Weights of a small transformer language model: width 448, a variant of Muon for these matrices.
Each number is 128 + 24 x the weight over its row's rms, rounded and kept within 0 to 255. Layers, rows and columns count from 0. The size above them is the row's rms in percent of the matrix's.

# layer 7 MLP gate, 1472x448, rms 0.1, rows 1031-1038, columns 112-167
size [102  98 106 102 101  96  97 102]
[[146 111 167  71 128 147 127 123  81 139 179 108 137 118 116 114  81 150 129  97 125 156 104 143 119 123 162 167 172 101 155 174 129 121 109 152 150 116  94 117 148 122 124 159 105 102 147 107 120 122 124 142 129 133 173 138]
 [138 138 158 146 130 159 157 133 159 121  98 139 171 168 139  73 156 125 110 111 128  98 141 120 161 111 112 135 160 152 158 132 122 112 117 111 110 143 143 122 131 150 113 110 127  77 123 123 150 100 109 106 153 111 129  84]
 [136  81 140 133 143 141 134 137 145 144 115 119 129 126 122 111  55 120 105 138 130 144 136 130 138 156 136 121  88 172  88 108 143 135 112 130 116 110 105 152 127 106 114  92  80 138 132 128 147 133 140 113 111 130 125  76]
 [110 132 146 106  87 148 148 125 154 156 155 125  83 125 134 115 113  85 128 138 130 148 102 137 112 116 126 121 126 138 140 138 139 115 130  89 144 114  84 138 101 145 145 106 124 116  97 146 140 139 136 159 144 128 190 102]
 [151 179 158 154 151 154 144 108 133 117 132 120  98 124 107 152  94 145 129 146 118 149 137 111 119 129 181 135 150 107 110 129 110  94 132 185 154 106 132 135 102 133 123 170  83 145 130 126 145 142 143 118 138 116 128 106]
 [118 134 159 189 111  94 119 126 143 156 132 149 150  98 133 137 117 105 133 140 146 139 125 135  78 160 181 119  98 114 101  88 137 108 121 141 144 144 110 152 110 101 133 129 100 139 158 114 132 154 128 174 119 100 147 131]
 [136 152 164 139 117 100 152 112 114 116 157 159 125 125 156 122 153 117 147 153 154 136  99 164 108 136 179 115 113 123 151 105 116 129 173 132 115 118 143 128 161 120 129 144 100  78 101 106  97 125 126 140 139 106 132 131]
 [111 147 153 134 132 138 118 104 125  98  87 162 140 102 130 122 154 133 111 111 130 134 131 149 152 150 144 107 127 155 112 133 120 117 113 101 116 108 108 176 143 121  99 134 154 162 128 112 105 100 131 106 124 117 157  95]]
# layer 7 MLP up, 1472x448, rms 0.107, rows 1031-1038, columns 112-167
size [ 98  97 114 100  96  96  97 104]
[[135  90  89 170 141 132 131 104 138 143 143 120 163  79 112 139 178 135 153 131 143 153 122 166 137 123 120 121 174 137 108 116 121 128 147 115 106 110 122 180 115 132 116 133 128 119  93 100 133 110 178 137 110 121 152 110]
 [ 82 155 158  93 116 169 120  95 113 110  82 123 113 126 151 121  82 109 138 126 140 139 117 142 131 106 114 138 122 141  96 103 135 177 152 148 101 157  91 155  87 127  89 141 106 162 121 152 103 142 138  92  95 166 104 101]
 [131 107 127 111 120 104 155 116 125 119 140 154 129  84 123 111 102 162 157 156 156 176 146 113 119 140  76 151  84  74  92 102 126 105 164 107 187 125 163 123 160 104 141 141 136 125 138 104 123 124 146  94 148 146  98 154]
 [130 130 125 149 101 136 157 105 141 218 130 140 146 131 140 113 100 105 109 106 158 102 177 132  91 133 118 171 117 122 149  92 120 106 146 148 122 118 116  53 110 132 168 145 110 156 103 108 143 128 133 137 142 145 110  75]
 [150 144 153  98  88 165 120 137 122 102 168 122 153 173 160 148 130  73 128 100 127 160  97 124 172 102 115 153 111 154 174 118 124 125  92 148 160 135  98 150 140 121 126 119 111 154 126 128 140 168 104 114 124 161 160 133]
 [128 123  91 138 165  96 150 136  96 127  90 104 157 107 142 112 114 150 105 138 151  98 144  88  93 123 144  85 123 124  92 191 157 107 160  82 138 171 127 106 173 120 161  90 116 114  79 128 167  98  92 104 156 136 115 163]
 [107 135 104 115 125 110 144 118 163 151 135 120 108  79 169 161  57 131 168 140 147 126 138 137 101 126 130 109 128  75 165 148 118 100 149 120 174  87 128 121  69 113 158 212 114 127 128 130 148 124 119 118 154 134 116 114]
 [ 99 128 149 102  90 147 131  95 124 121 166 160 120 145 142 101 155 105 125 139 152 105 136 127 182 117 159 121 128 132 142 145 145 129  97 128 141 120 118 118 155  77 102 133 130 162  82 115 144 141 124 125 142 197 122 114]]
# layer 7 MLP down (transposed), 1472x448, rms 0.0307, rows 1031-1038, columns 112-167
size [101  96 107  95  99  98  98 103]
[[157 172  98 127 101 132 166 144 128 134  90 144 123 127 144 135  89 139 117 128 125  80 119  77 115 120 138  91 135 117  84 116 124 131 117 137 149 193 149 117 138 147 118 105 142 111 128 112 161 135  99 187 179 114 128 124]
 [142 129 121 146 148 146 152 173 112 144 116 120 141 150  95 122 132 116  89 146 107  98 135  69 113 118 109 141 149 171 184 138 145 128 146 140 142 121 164 135 132 129 142 143 102 149 103 160 137 103  99 146  94 133 111 135]
 [144 119 151 121 117 160 145  76 143 110 121 134  90 137 139 112 116 147  97  98 174 143 101 109 139 114 132 138 123 118 130 134  49 133 140 164 132 149 140 122 140 158 103 132 119  84 144  86 124 143 130 135 113  98 146 150]
 [164 114 144 135 139 125 117 143 162  88 161 134  60  94 136  97 117 133 179 118 142 162 142 104 112 124 158 144 108 104 113  94 139 148 140 126 132 141 124 187 127 144 125 119 159 157 111 146  96 105 145 139 159 122 131 109]
 [162 134 185 121 122  82  86 139  96 133 150 136 117 110 149 136  86 146 118 168 142 131 102 134  81 126 134  74 139 128 132 114 115 130 146 100 154 123 110  43 117 124  83 165 124 149 171 140 149 116 114 127 162 176 134 133]
 [148 124 144 101 159 146 110 170 161 132 100 142 157 154 158 170 135  85 130 150 170  91 116 108 164 128 102 131 123 156 127 110  93  90 166 110 104 145 127  59 112 116 112 124 116 138 210 118 100 148 121 160 138 166 157 137]
 [138 162 136 110 147 133 157 148 151  99 123 134 126 155 113 152 150  92 150 125 107  89 109  78 103 140 138 110 119 151 117 156 144 191  90 142 155 118 135 129 188 137 111  51 156 135 125 179 159 142  98 175 103 108 145  88]
 [109 128  95 158 180  63 126 143 159 120  96 143 127 125 162 150 117 124 153 106 105 123 155 142  88 127 129 113 176 139 128 122  91 153 129 131 145 120  86 185  97 123 145 147 133 126 140 123 122 118 138 158 159 134 131 165]]